python train.py --num_hidden_layers=8 --hidden_size=192 --num_attention_heads=3 --num_key_value_heads=3 --head_dim=64 --intermediate_size=768 --vocab_size=8192 --hidden_act="gelu" --norm="layernorm" --norm_place="pre" --norm_eps=1e-06 --positions="rope" --rope_theta=10000.0 --rope_fraction=0.25 --qk_norm=false --attn_scale=0.125 --bias="all" --tie_word_embeddings=false --parallel_block=true --init="normal" --init_std_qkv=0.0364 --init_std_o=0.0452 --init_std_up=0.0521 --init_std_down=0.0521 --optimizer="soap_variant" --learning_rate=0.00848 --weight_decay=0.0 --lr_head=0.014 --max_grad_norm=2.0 --warmup_steps=200 --schedule="wsd" --decay_fraction=1.0 --decay_shape="square" --final_lr_fraction=0.0 --batch_tokens=65536 --max_seq_len=384 --doc_mask=true --train_tokens=267800000 --max_steps=4087 --dataset="wikipedia_en"
Each number is 200 + 30 x the weight over its row's rms, rounded and kept within 0 to 999. Layers, rows and columns count from 0. The size before them is the row's rms in percent of the matrix's.

# down: layer 4 MLP down (transposed), 768x192, rms 0.052, rows 225-260, columns 0-95
# up: layer 4 MLP up, 768x192, rms 0.0522, rows 226-261, columns 0-95
down225,095,193,182,162,148,183,196,136,206,153,156,183,178,180,160,213,185,173,204,173,165,218,171,206,219,220,272,194,169,181,223,188,189,164,176,263,168,220,157,219,233,170,160,181,180,195,169,258,202,210,205,234,144,230,206,191,270,188,226,235,233,146,227,180,201,218,175,208,227,272,230,244,258,200,207,189,176,208,218,209,223,216,217,210,228,211,167,198,195,180,192,188,229,183,243,244,241
up226,096,199,211,183,200,129,225,172,223,196,165,152,173,216,222,233,277,227,272,158,198,209,203,192,205,152,260,227,185,175,184,237,212,190,215,195,221,194,178,187,203,173,250,179,202,268,164,222,258,210,239,193,168,208,156,168,223,189,204,202,182,182,208,264,209,214,158,204,259,202,198,168,220,212,191,160,145,199,223,220,195,173,245,190,205,232,169,211,169,213,241,216,176,217,197,202,223
down226,092,216,183,203,190,181,218,171,204,254,157,212,246,155,198,231,214,206,156,172,200,219,250,174,246,231,192,181,216,155,223,267,200,186,207,157,234,184,165,146,220,192,185,192,221,161,213,197,224,181,124,204,206,183,206,217,164,180,164,192,162,198,199,143,221,180,223,192,171,170,208,150,216,202,224,215,214,201,184,215,263,176,245,187,152,223,160,208,226,199,148,190,190,169,214,245,173
up227,090,192,250,220,207,161,168,224,156,235,197,218,145,173,239,216,211,233,215,207,224,208,201,227,172,252,193,162,153,221,245,223,207,229,162,208,145,192,167,223,218,257,188,226,229,232,205,212,221,246,203,199,147,250,180,172,215,202,143,255,215,127,174,177,230,182,279,194,155,189,199,191,184,232,213,182,197,181,151,227,272,220,159,204,226,188,213,202,267,219,191,174,145,186,188,219,157
down227,089,175,263,157,235,210,207,262,212,192,156,227,201,167,188,179,187,179,202,179,200,213,180,211,209,212,167,243,209,221,166,233,216,197,156,159,263,188,146,150,245,169,211,176,186,213,199,257,255,159,205,221,177,235,212,261,184,185,204,191,177,180,197,247,228,194,176,200,169,212,213,195,172,150,167,191,215,216,203,211,244,201,222,185,188,271,239,195,141,205,150,199,207,210,178,223,228
up228,096,160,220,175,193,192,228,189,181,173,232,205,154,196,212,189,200,235,167,197,179,235,256,172,232,181,211,202,245,194,191,113,198,190,275,199,246,182,215,165,196,214,173,232,160,141,224,192,210,248,193,191,235,225,205,215,180,243,208,204,170,236,189,201,179,192,216,202,185,204,201,118,218,201,200,183,173,213,146,177,212,183,229,119,208,184,204,210,206,198,227,183,177,228,176,230,156
down228,097,157,210,184,197,262,209,180,158,149,146,167,212,191,190,201,248,212,178,236,196,234,233,202,226,158,169,191,188,237,200,129,193,209,207,245,216,168,185,204,158,179,201,153,155,208,195,215,258,175,168,221,174,202,169,168,160,231,240,209,228,144,204,217,221,202,178,239,173,232,149,222,217,196,218,147,192,189,189,230,172,197,181,203,169,184,213,272,193,226,208,215,188,162,186,222,227
up229,100,119,160,236,218,213,199,201,194,206,145,226,221,169,229,216,249,171,222,177,185,204,193,215,200,184,197,241,173,172,219,156,202,229,189,217,174,221,128,176,178,189,238,200,196,186,193,200,210,244,234,150,173,169,230,198,211,178,142,226,194,154,138,240,213,160,243,202,228,187,181,207,192,142,191,219,185,175,181,192,223,256,180,231,213,230,175,144,263,251,180,209,194,169,213,223,272
down229,098,217,227,208,177,162,164,181,197,178,223,164,224,165,260,152,185,169,121,210,208,202,219,212,175,228,208,210,189,169,165,191,199,164,239,189,180,158,183,264,194,181,195,149,204,222,201,221,189,200,194,182,176,205,200,277,204,222,254,220,174,186,204,254,242,182,175,188,139,196,167,201,199,189,189,178,162,234,209,166,196,184,228,173,171,232,130,208,174,197,212,166,147,211,181,217,153
up230,101,150,194,193,158,170,161,213,200,172,229,208,177,241,193,195,183,166,170,234,218,240,208,174,218,218,213,206,182,234,168,197,216,175,233,170,158,233,190,154,259,198,209,198,216,215,183,198,263,223,194,173,191,167,194,240,206,166,154,250,221,171,178,189,194,200,186,227,190,164,197,193,186,184,154,177,196,211,170,145,201,238,182,215,178,185,239,260,177,194,202,186,159,212,196,249,154
down230,106,237,179,160,186,226,195,213,167,149,234,236,196,199,187,191,188,157,212,160,193,206,192,273,157,184,167,208,153,174,197,185,201,178,166,161,247,206,219,152,140,206,150,185,215,215,239,204,245,173,219,209,207,213,177,212,209,237,130,230,196,212,247,179,195,213,203,254,139,238,154,204,170,218,141,211,225,200,220,204,176,218,176,142,233,204,182,212,168,189,172,204,250,242,185,192,224
up231,098,287,202,206,169,185,225,213,181,221,176,202,267,200,237,208,221,189,183,213,234,204,215,235,166,148,166,227,265,216,230,186,188,125,239,175,195,203,266,209,218,193,198,190,198,135,187,200,197,214,157,163,147,157,159,218,204,236,237,191,159,167,169,184,168,216,235,240,246,158,212,211,187,198,138,201,259,179,176,176,189,146,200,194,203,207,171,126,228,211,236,230,215,235,195,242,217
down231,098,222,193,213,214,161,155,181,255,170,173,161,177,158,174,196,211,198,272,127,194,251,186,155,194,224,156,187,203,156,269,191,225,212,118,185,190,200,160,208,229,199,193,193,165,212,157,280,200,169,188,186,207,208,200,227,157,183,208,209,212,188,229,205,191,202,173,178,161,209,209,229,179,187,234,206,188,169,199,224,184,207,195,180,185,201,199,172,146,277,188,200,193,137,190,159,114
up232,099,192,146,187,215,196,227,181,239,176,192,188,173,251,200,164,203,242,184,193,212,217,207,145,221,203,160,206,211,225,160,214,132,149,205,266,190,226,204,232,213,200,188,141,187,243,191,216,205,196,167,201,193,195,180,177,247,227,123,200,171,170,200,186,209,170,190,199,249,283,205,206,164,213,194,191,220,182,152,189,144,250,160,164,179,216,254,200,152,176,188,242,209,189,170,214,220
down232,092,205,178,211,225,189,147,226,238,169,203,175,127,185,179,247,248,187,182,196,222,178,210,167,162,273,139,201,181,258,206,215,203,107,183,183,193,186,212,174,139,189,177,185,176,166,229,175,202,236,202,206,222,187,245,232,204,225,161,203,217,196,227,220,176,212,214,171,170,204,254,221,234,168,195,183,204,206,186,229,156,262,196,169,232,185,221,213,211,180,210,263,230,202,294,196,204
up233,086,200,242,205,183,197,193,179,188,163,194,207,221,228,188,192,212,215,228,217,171,242,247,257,136,195,204,223,198,194,185,199,216,238,224,250,158,202,189,220,155,216,195,146,164,187,215,204,216,177,145,166,175,132,176,218,193,219,171,202,199,181,143,215,235,230,218,201,242,204,225,197,169,212,199,165,219,210,185,210,165,222,251,228,211,172,179,210,214,204,157,268,161,243,198,130,208
down233,090,219,189,207,222,160,214,200,162,200,181,176,190,195,144,216,157,222,195,174,209,172,214,207,204,234,174,157,191,145,161,191,195,207,151,175,194,210,232,205,231,232,192,184,226,152,260,204,160,201,178,161,151,212,211,195,187,255,204,218,190,132,285,211,247,216,224,222,158,147,75,191,173,234,178,181,143,223,205,212,150,182,208,144,202,222,146,184,152,229,253,195,227,172,226,176,217
up234,101,226,179,169,201,194,192,166,202,184,188,172,148,203,190,213,163,160,165,187,167,152,194,206,229,178,204,179,184,231,177,209,202,259,197,232,175,230,201,179,240,228,175,181,168,245,155,231,195,132,208,104,182,213,234,253,179,156,228,158,121,232,211,198,216,153,142,187,176,169,190,216,179,238,195,233,275,218,179,209,170,224,275,187,182,206,165,178,156,172,174,240,214,152,183,231,240
down234,102,169,202,228,195,238,174,192,199,184,226,228,129,202,245,222,209,194,218,204,220,225,233,214,184,226,222,166,159,222,244,223,235,220,218,241,195,166,176,222,217,198,213,186,203,165,126,211,159,231,257,236,212,247,170,203,233,180,223,216,217,230,190,184,181,217,207,178,175,190,135,190,216,214,111,182,201,114,222,204,178,188,250,193,239,128,242,157,178,176,216,147,201,248,159,225,188
up235,097,161,228,264,151,127,230,234,201,214,213,130,191,195,223,220,228,238,203,237,181,221,204,146,194,190,189,204,239,144,212,256,211,199,218,223,210,228,181,197,173,196,237,202,235,154,234,145,172,231,193,208,159,160,205,170,189,158,171,185,171,226,194,174,215,191,192,175,175,249,261,215,207,207,216,215,200,186,195,209,173,199,152,156,264,186,190,237,172,188,156,236,168,175,198,171,180
down235,092,215,250,179,215,204,160,176,210,162,251,210,155,176,190,215,156,198,209,164,223,220,170,211,249,167,180,220,207,113,149,159,237,273,196,196,241,281,230,227,240,254,222,240,204,196,198,151,195,228,186,210,195,204,195,172,161,224,237,179,222,241,243,241,246,189,206,233,177,172,182,199,153,170,196,206,231,216,143,228,183,224,201,191,242,192,251,173,211,215,167,148,204,198,247,224,176
up236,100,167,230,227,204,170,201,172,144,156,203,205,185,192,221,185,220,160,200,201,164,209,200,228,212,218,176,179,230,212,244,181,110,244,141,241,197,226,174,198,221,146,208,163,220,165,197,176,222,249,186,146,197,186,190,230,183,191,203,230,152,148,184,232,204,182,240,219,196,185,207,165,170,193,111,143,188,216,202,185,208,159,163,217,186,214,221,172,205,199,170,188,139,221,183,184,205
down236,100,224,184,245,208,186,205,239,239,154,199,178,197,205,227,196,206,204,186,186,231,251,215,192,200,290,182,220,180,221,205,218,229,183,163,172,169,209,151,210,235,214,218,148,198,241,202,211,162,244,235,201,206,211,171,210,178,171,186,203,181,204,216,220,162,217,224,268,212,226,165,186,164,196,185,186,183,247,245,167,224,183,149,189,240,177,199,179,262,156,173,237,151,228,228,150,190
up237,106,202,226,241,175,169,163,164,208,202,190,217,195,230,223,234,150,184,117,208,229,191,166,165,207,228,208,233,173,224,210,184,201,192,210,230,241,213,178,195,204,177,195,132,246,126,216,263,205,230,189,202,184,213,242,198,222,163,218,175,203,194,201,190,199,243,199,163,199,170,175,171,179,246,236,204,169,234,258,120,203,194,217,169,172,177,253,196,207,193,223,226,189,214,124,241,190
down237,112,187,192,168,277,147,212,179,212,203,186,219,237,175,193,233,163,199,186,174,201,208,79,198,206,246,220,180,179,169,244,193,156,207,205,197,225,233,168,227,170,192,201,213,269,206,183,242,203,189,200,246,191,165,246,141,161,123,215,239,228,219,202,212,179,201,175,218,235,221,150,233,178,242,150,233,213,191,193,190,201,164,195,233,213,178,177,199,209,215,219,216,206,196,226,184,246
up238,102,162,212,157,237,170,198,180,189,232,237,204,173,205,234,181,215,149,208,195,151,167,226,218,163,262,169,168,213,166,180,172,155,220,235,208,198,202,188,205,149,243,218,179,196,209,235,227,146,238,220,201,215,191,206,188,195,255,190,196,223,167,154,153,190,249,240,211,192,185,221,264,252,226,163,221,198,230,185,200,142,212,251,170,245,204,200,173,199,179,139,227,215,153,215,159,180
down238,097,183,184,228,229,191,179,187,199,249,208,242,178,207,172,222,274,226,198,166,155,201,203,216,159,213,153,161,175,144,242,230,159,168,211,176,243,207,129,182,178,209,198,205,190,168,228,134,210,184,95,208,226,186,157,244,241,169,209,185,211,234,193,170,167,188,215,217,233,157,196,225,172,160,189,262,211,173,212,193,200,216,246,184,193,207,191,238,204,201,144,214,167,156,154,207,214
up239,098,181,242,202,215,199,229,197,236,186,175,256,193,246,172,187,156,213,255,245,204,220,221,199,221,203,230,211,179,224,243,227,166,219,223,184,193,176,217,191,139,189,212,200,161,234,155,235,196,212,235,198,228,193,209,217,235,200,216,175,137,243,168,228,186,181,213,164,204,179,156,224,194,202,211,209,261,197,155,191,221,202,202,197,202,204,245,187,221,232,165,216,218,242,206,246,236
down239,088,201,176,179,220,208,203,241,157,163,196,195,199,169,207,181,176,190,224,184,219,172,211,174,162,231,210,214,196,221,197,216,207,219,210,200,201,223,178,190,253,205,179,215,225,159,237,177,191,201,284,197,172,171,197,191,168,158,178,172,189,128,222,211,208,186,186,221,181,230,208,167,187,210,217,212,234,152,270,195,185,207,241,201,203,202,203,156,116,188,189,216,227,210,164,263,204
up240,106,193,152,226,179,215,172,185,233,242,213,170,208,224,149,208,257,153,227,218,216,223,215,249,207,184,191,229,241,200,230,225,199,179,231,210,199,212,201,171,202,217,217,155,223,198,206,235,188,231,175,169,218,214,212,150,180,182,186,221,216,172,173,186,194,199,180,197,186,150,163,174,153,216,201,164,161,215,181,246,144,281,174,211,146,200,183,224,206,177,158,281,182,223,174,167,208
down240,104,193,166,211,181,224,165,161,163,220,183,189,200,195,242,179,249,121,186,206,200,178,212,206,203,208,246,211,231,202,158,214,183,171,157,222,201,210,214,229,183,188,207,218,237,215,168,209,251,171,200,214,165,157,217,182,178,195,209,200,151,179,219,232,198,165,249,240,216,202,203,245,137,187,185,173,189,209,224,239,200,230,261,211,228,135,239,152,190,257,191,228,244,234,193,206,208
up241,098,175,173,184,170,191,181,211,179,210,205,189,214,219,171,213,211,234,159,274,206,195,219,177,210,211,182,215,186,232,172,165,241,236,227,193,204,159,197,266,212,187,258,225,234,174,205,222,191,225,223,218,137,189,197,230,233,184,215,200,243,174,153,196,212,230,238,244,237,221,198,175,178,198,209,171,227,178,194,136,163,226,203,238,197,182,169,226,132,271,224,218,203,278,162,149,224
down241,096,174,231,253,216,233,194,195,182,234,156,205,248,230,196,181,139,228,190,212,213,154,184,205,269,235,215,229,172,233,145,161,179,184,225,193,195,156,141,178,204,170,229,182,157,217,230,144,185,147,197,164,234,159,214,228,182,202,184,165,183,225,210,187,161,244,191,199,231,157,226,170,165,204,174,216,198,148,202,208,139,130,214,193,163,203,249,216,171,131,217,214,201,238,200,217,221
up242,100,254,227,218,216,221,203,180,236,227,198,168,203,265,224,170,159,174,245,178,196,180,197,161,205,194,195,209,216,175,190,168,194,203,182,121,220,181,202,226,219,158,189,225,185,228,204,271,174,189,224,202,224,221,162,229,174,231,211,205,205,157,176,219,157,156,123,225,206,191,205,186,243,211,170,234,231,148,155,238,171,205,209,255,191,185,208,181,235,202,184,212,227,169,151,187,167
down242,100,214,241,193,195,232,254,204,158,243,211,248,178,229,210,239,219,179,203,218,201,251,157,204,247,216,194,203,234,209,159,173,202,259,208,174,221,212,216,172,179,233,151,191,198,209,242,225,185,194,238,204,200,216,168,206,260,229,194,180,260,189,171,221,209,252,249,224,212,174,225,198,143,221,233,213,226,234,190,183,201,121,150,153,246,185,238,283,249,195,190,197,200,177,239,169,231
up243,103,166,189,178,234,218,194,201,184,218,187,182,159,199,161,194,176,202,232,195,182,237,214,217,215,148,224,191,174,208,173,204,163,193,194,199,183,210,230,228,229,238,173,186,203,186,198,161,228,166,196,238,167,231,222,218,196,203,221,200,228,207,171,182,192,154,201,222,250,164,192,246,196,201,247,195,172,261,152,163,199,112,190,153,218,267,223,225,156,190,235,246,136,243,232,217,192
down243,106,210,235,217,201,181,228,165,240,161,174,172,171,192,233,179,146,210,198,255,236,177,162,248,244,235,205,164,173,149,237,209,221,183,179,171,237,194,212,182,129,202,165,206,218,200,219,269,202,247,247,137,192,204,271,231,208,196,218,215,205,192,213,186,205,174,189,227,226,219,235,163,227,185,212,189,233,230,238,185,217,217,229,169,211,225,185,204,179,217,224,213,210,166,161,216,206
up244,103,144,184,178,190,185,247,229,213,200,190,213,204,209,220,189,178,158,263,196,241,187,194,191,203,143,182,190,192,160,220,184,194,215,211,217,140,235,251,172,265,195,195,204,210,221,204,167,208,246,205,220,185,181,234,189,218,208,111,202,158,216,178,233,221,173,144,202,186,153,179,194,153,185,127,192,175,205,245,187,153,169,184,161,210,223,206,189,277,208,208,209,201,138,193,212,157
down244,111,181,192,188,176,189,203,136,246,204,188,211,205,198,208,180,144,191,237,226,194,181,216,214,211,172,149,206,190,113,170,260,211,118,168,213,265,223,229,214,229,205,220,214,214,155,195,206,213,182,188,179,178,252,182,232,250,167,220,226,276,164,213,236,274,207,177,165,170,173,151,167,196,238,188,215,159,220,140,207,211,205,173,219,188,196,217,181,223,204,204,240,212,118,201,269,214
up245,106,137,166,210,225,181,212,201,180,246,215,181,220,243,234,216,209,235,181,238,186,177,182,247,220,235,170,224,179,137,205,188,188,194,223,198,195,170,169,203,165,212,173,226,206,202,199,171,172,232,162,166,233,243,215,195,158,188,195,188,147,184,151,188,210,151,186,170,156,192,231,185,226,209,174,226,196,220,241,201,143,206,150,214,215,159,215,217,203,221,167,215,219,215,144,203,250
down245,106,134,233,198,182,164,223,196,204,224,164,209,169,248,163,171,274,177,219,206,227,174,198,234,186,220,193,193,175,178,214,182,212,221,169,219,122,178,161,212,238,188,154,200,260,220,217,140,236,182,203,225,194,225,275,232,180,211,202,259,188,149,240,215,201,221,145,190,189,213,216,191,191,248,202,168,210,204,210,174,199,240,284,207,237,241,179,230,127,172,247,192,216,199,184,228,189
up246,098,195,144,120,211,210,237,223,212,226,186,153,173,207,169,163,151,161,166,185,219,172,221,240,214,222,187,219,235,168,134,216,193,223,194,211,166,224,171,172,205,170,208,210,203,193,218,204,216,269,201,218,163,236,214,255,125,217,188,241,164,233,190,173,255,206,187,218,164,240,203,218,163,191,118,180,150,207,206,179,197,154,263,140,206,209,203,236,177,169,220,198,216,252,225,206,207
down246,095,208,165,226,174,212,171,242,187,176,191,191,226,166,184,174,182,212,200,231,190,181,175,187,140,167,226,168,174,170,167,198,166,174,227,175,237,187,193,216,192,146,162,189,245,208,183,189,176,215,240,209,188,188,177,213,254,214,228,229,261,186,124,222,191,240,174,230,269,170,155,265,178,234,229,164,188,140,219,201,168,181,156,184,240,191,221,198,185,226,231,216,221,187,213,191,225
up247,097,227,211,172,204,202,192,197,198,181,175,235,199,194,226,208,140,199,219,165,239,180,169,220,193,217,178,243,222,271,203,210,206,227,188,213,155,177,220,215,194,151,200,202,184,172,165,210,152,180,158,199,271,200,189,197,151,254,231,207,192,220,216,215,190,126,130,192,166,276,262,245,225,208,185,190,199,209,191,264,215,164,219,221,145,210,156,216,272,221,201,247,240,212,198,169,191
down247,092,200,236,189,190,188,234,197,222,221,231,201,218,161,222,187,202,186,177,222,161,181,172,195,252,186,218,142,197,191,235,254,214,156,206,209,194,180,176,177,213,214,216,167,258,237,183,237,250,223,170,230,167,270,197,179,215,140,208,237,198,187,180,159,212,205,226,179,214,184,195,155,208,199,177,188,225,221,204,211,183,167,190,189,202,238,259,236,102,218,144,247,193,189,195,204,202
up248,178,156,207,193,238,188,253,187,200,233,166,181,150,216,149,227,209,192,253,194,174,228,254,179,180,207,204,181,240,167,193,205,201,238,225,193,133,183,167,203,148,265,218,120,172,167,169,247,209,226,185,225,158,247,161,208,261,213,233,218,181,194,307,227,144,176,208,216,178,175,194,218,165,203,192,241,156,209,204,194,144,209,206,184,190,214,143,223,201,203,171,219,190,192,165,220,169
down248,126,160,237,200,271,205,216,240,189,236,179,175,147,188,187,200,240,207,202,227,227,231,193,126,235,207,209,167,258,170,185,165,197,287,259,204,195,211,176,248,160,223,209,165,187,208,208,227,243,191,252,188,193,229,216,159,233,236,225,193,205,241,394,198,179,190,196,204,206,183,190,189,203,219,186,237,186,194,232,191,161,241,219,176,221,199,188,235,228,200,212,196,225,211,177,184,272
up249,102,226,237,175,194,175,171,224,185,211,236,189,229,170,207,267,200,214,194,167,202,137,195,139,209,206,168,191,189,181,201,195,229,226,197,214,249,193,164,145,208,181,148,168,202,185,195,159,177,179,190,202,206,221,226,209,178,248,232,183,210,199,209,186,149,209,146,157,205,211,175,243,221,187,201,179,184,194,231,247,169,194,119,210,173,160,162,199,191,217,147,212,200,225,191,150,201
down249,100,156,148,200,222,229,189,228,217,202,153,199,173,279,202,207,197,262,243,228,191,279,195,239,242,215,190,202,173,224,207,247,189,184,198,223,219,175,166,240,184,279,202,212,215,220,181,226,220,203,182,176,182,239,196,157,241,178,155,209,168,213,194,170,144,245,229,213,151,141,243,202,227,197,219,217,207,154,248,220,205,192,216,180,196,200,219,207,199,195,265,183,194,175,226,214,209
up250,093,196,226,249,233,167,227,197,192,205,179,205,226,159,212,217,228,186,190,264,217,130,158,203,224,268,207,183,203,185,148,217,243,236,193,126,235,205,201,195,202,226,251,191,165,238,183,180,199,197,237,203,167,156,171,164,204,216,196,211,234,182,183,216,211,210,132,224,187,169,199,206,239,177,212,162,181,191,202,216,167,208,226,238,153,210,208,226,238,185,246,202,220,213,176,127,194
down250,090,161,198,240,199,197,245,216,164,213,159,195,191,160,213,215,260,174,225,201,252,192,152,198,156,207,272,215,220,224,218,179,207,180,231,261,182,178,206,173,172,178,222,266,257,201,210,204,160,236,191,178,227,189,178,223,196,162,239,216,231,237,227,225,231,247,211,196,205,205,221,232,179,209,190,207,130,217,209,169,216,180,154,225,208,228,181,213,221,210,184,168,144,148,220,180,234
up251,099,187,208,138,234,224,213,199,207,228,176,181,230,187,205,222,186,184,204,181,200,217,169,164,262,222,206,247,199,211,234,166,204,219,163,172,169,188,166,164,175,178,184,156,180,169,187,260,235,186,224,188,133,198,169,218,155,174,241,225,262,148,162,219,194,174,161,198,160,221,221,220,148,167,205,169,176,194,213,174,191,234,159,176,156,190,179,171,205,153,192,262,213,171,222,205,237
down251,091,193,186,179,118,184,216,215,153,215,227,199,202,168,138,240,124,170,231,206,211,165,204,210,162,164,165,246,204,196,175,186,201,232,186,177,199,162,170,150,197,211,212,236,228,211,221,184,192,253,253,181,152,246,172,170,206,203,207,143,217,182,234,150,225,217,218,181,218,216,204,257,181,233,192,190,168,217,153,240,170,182,174,187,182,164,219,175,152,187,220,173,189,254,226,221,259
up252,088,213,188,162,193,193,152,248,165,175,214,195,205,185,213,220,226,165,158,181,228,178,198,196,137,220,164,219,210,182,181,189,156,222,149,217,214,146,233,254,197,223,224,181,211,193,172,212,201,239,157,261,239,222,214,187,201,244,137,163,225,165,136,182,144,154,254,209,162,195,206,186,167,244,171,210,185,189,230,252,213,210,206,247,140,220,232,161,211,239,178,187,162,202,233,207,233
down252,092,226,220,230,191,165,196,151,247,199,165,182,163,213,209,182,204,266,235,197,139,205,183,160,235,175,237,197,199,223,191,191,256,255,241,200,232,188,216,183,175,165,238,166,212,203,218,216,196,189,220,185,229,212,158,226,170,185,249,206,191,177,233,163,221,208,203,216,190,191,292,130,192,246,174,207,138,205,214,205,228,191,193,206,200,156,264,202,237,241,195,172,199,152,152,200,227
up253,104,208,222,178,212,142,173,205,176,270,171,237,207,206,216,244,136,130,202,196,264,183,217,209,218,240,174,227,207,223,160,250,186,265,206,175,206,197,154,166,197,185,242,248,214,203,183,222,167,223,284,203,180,196,191,188,213,219,203,204,217,216,192,200,236,214,206,201,186,159,260,201,244,208,186,194,217,232,212,186,197,226,148,174,213,219,149,245,202,184,249,195,208,182,245,180,188
down253,101,199,166,140,261,193,243,181,215,166,222,173,226,226,194,180,172,200,231,238,174,196,206,220,239,141,257,180,168,237,232,205,261,185,193,228,200,190,251,200,205,271,171,200,187,244,221,142,195,171,240,200,193,209,210,179,217,201,154,155,188,124,302,202,205,156,173,184,233,219,193,233,157,203,223,186,230,166,221,192,200,146,178,211,185,217,191,216,200,204,188,211,234,185,216,206,191
up254,115,187,192,258,193,185,129,131,212,219,203,271,193,233,170,234,192,229,192,189,166,190,211,170,254,229,168,227,183,194,229,210,179,208,224,217,224,223,164,243,205,175,255,181,229,159,219,263,184,226,237,193,218,194,175,221,204,184,210,237,158,195,171,198,196,231,158,207,159,213,264,171,121,202,182,191,198,225,204,257,152,208,157,230,200,183,186,171,178,210,156,241,171,242,218,193,230
down254,107,198,201,261,171,227,199,210,149,151,131,218,173,188,221,211,188,171,177,150,200,255,220,204,213,231,196,194,246,175,179,249,135,203,208,215,214,171,184,258,175,202,192,186,191,183,197,190,209,201,216,214,225,216,205,152,156,160,184,196,167,193,100,197,159,158,179,185,208,203,220,223,130,162,204,233,222,183,251,249,196,192,239,215,229,173,162,220,248,231,188,217,157,219,202,197,187
up255,105,177,288,196,132,214,255,179,198,249,170,197,188,195,182,251,150,214,160,213,227,194,207,150,175,185,172,240,165,165,196,196,181,198,185,185,174,206,161,196,170,256,145,187,234,180,166,222,112,214,204,157,181,202,212,142,234,208,240,207,198,212,178,192,167,177,209,161,182,232,259,174,192,251,180,179,240,258,217,206,209,205,173,200,220,221,220,192,223,217,259,223,207,247,174,227,195
down255,088,222,231,206,206,207,167,172,147,161,227,218,224,183,168,180,213,219,276,153,227,143,208,180,235,183,129,146,172,220,233,192,204,188,189,176,173,217,170,201,156,145,254,210,213,200,236,204,194,238,173,214,250,195,194,182,186,169,180,222,223,199,272,121,215,206,196,181,194,241,243,267,171,189,212,169,202,212,202,196,170,197,178,227,189,222,232,198,169,219,150,180,192,192,197,197,240
up256,104,210,218,193,168,180,203,192,199,222,115,128,195,220,213,217,214,234,161,183,187,233,217,223,232,201,204,209,188,221,218,269,195,232,217,198,223,199,238,203,245,256,216,199,233,199,211,248,183,187,210,185,179,187,187,225,171,207,162,189,174,142,199,227,163,181,168,167,222,244,215,191,243,221,220,228,170,233,142,206,151,188,238,225,221,238,280,143,167,158,182,200,198,194,192,149,216
down256,102,244,154,238,178,224,235,198,174,199,235,159,142,224,183,186,201,183,228,200,157,174,253,229,182,234,209,153,191,205,179,215,215,166,185,200,215,173,256,174,167,225,201,238,178,186,191,197,220,194,227,232,154,192,202,175,234,225,213,205,244,264,251,177,191,221,229,173,227,161,175,173,268,181,246,223,156,174,173,223,241,217,182,179,186,232,171,151,170,165,181,145,223,223,182,226,200
up257,084,193,202,214,253,223,256,178,171,174,192,189,175,158,261,231,195,198,207,214,217,227,152,221,229,187,251,197,197,184,158,187,184,214,178,260,199,203,201,208,169,190,247,158,175,144,165,242,154,262,165,228,190,193,186,195,176,179,156,140,224,239,177,222,179,189,221,156,189,237,136,267,168,206,247,206,146,188,219,194,179,204,233,230,240,232,191,166,173,206,184,211,203,202,183,224,166
down257,100,143,202,195,244,207,233,228,186,165,177,187,163,219,189,192,238,172,204,156,170,203,204,200,146,225,200,202,216,234,199,186,225,211,165,245,199,184,201,187,192,224,217,201,181,215,210,170,225,191,216,206,174,198,182,188,178,171,197,193,211,210,246,272,175,135,228,210,201,183,154,204,229,239,238,238,224,221,191,196,140,153,227,158,202,244,167,200,235,244,211,176,201,236,237,227,273
up258,097,194,236,222,170,219,169,193,262,157,204,180,157,177,182,255,189,186,219,243,207,173,182,191,235,235,253,181,167,163,186,190,265,259,196,178,161,234,188,238,198,173,221,211,201,165,205,232,137,204,235,219,200,185,201,195,187,173,219,215,152,206,146,265,173,153,191,219,186,189,195,182,212,167,140,211,218,225,224,151,196,198,170,225,189,236,181,243,207,181,247,211,218,172,202,178,219
down258,104,237,225,202,206,159,174,242,211,153,242,213,169,170,232,177,199,147,176,274,172,174,187,152,221,191,198,206,191,223,174,193,214,186,213,246,226,259,211,230,216,235,157,200,140,213,195,207,228,255,148,207,208,198,188,175,210,212,253,286,171,155,195,202,197,198,170,191,200,221,259,193,210,235,168,222,173,248,173,201,217,186,207,188,211,228,205,234,204,183,257,174,187,203,221,201,167
up259,099,209,247,165,171,167,242,243,235,157,194,203,242,259,188,190,154,130,248,223,202,141,196,179,188,203,168,205,207,273,234,191,187,230,266,219,188,172,248,166,253,221,188,198,183,200,221,175,230,256,199,202,238,197,224,214,188,232,177,109,230,218,160,215,210,207,220,169,195,275,179,261,210,220,208,169,159,184,209,165,197,189,194,163,206,205,194,209,203,214,250,252,218,172,206,205,182
down259,093,187,201,206,253,191,227,252,182,200,224,211,161,171,198,171,251,236,226,181,198,227,226,185,193,147,176,175,230,184,144,199,195,226,170,207,205,163,196,265,171,174,171,236,235,182,172,230,179,175,170,180,228,191,161,204,222,206,193,241,240,199,250,206,214,197,191,171,177,192,188,136,232,172,242,232,191,187,228,176,253,222,157,240,219,201,188,258,236,223,141,171,248,219,204,211,215
up260,080,225,156,211,225,170,215,163,190,220,202,196,205,132,191,173,233,151,174,175,230,227,184,153,229,233,179,164,203,243,232,194,197,201,133,218,237,238,272,185,235,154,196,172,171,174,226,221,174,192,147,239,218,153,198,227,179,210,172,201,191,241,193,231,239,154,157,191,169,189,185,184,238,168,189,176,185,207,142,276,172,216,194,172,199,175,182,173,204,210,190,199,168,232,153,257,177
down260,090,134,267,237,172,202,188,187,153,184,219,242,189,223,120,239,182,250,221,177,172,199,187,189,201,212,173,146,179,219,167,161,169,172,189,215,190,157,130,209,228,199,208,226,184,204,159,220,252,209,212,183,236,159,226,198,210,206,211,202,172,219,123,218,185,197,215,191,222,181,217,191,172,224,156,167,218,200,196,151,174,198,214,234,186,205,190,199,210,190,209,212,230,149,193,146,227
up261,106,221,142,186,179,246,163,221,186,244,228,133,179,260,178,178,221,191,167,214,156,126,192,197,166,201,190,200,161,249,129,164,172,211,209,197,251,252,203,238,177,180,165,160,153,175,192,237,159,207,234,228,192,229,180,231,186,179,174,136,161,154,194,223,193,220,252,209,238,177,207,194,148,180,194,195,191,228,197,161,182,218,235,159,217,197,190,140,211,139,214,220,199,185,232,184,164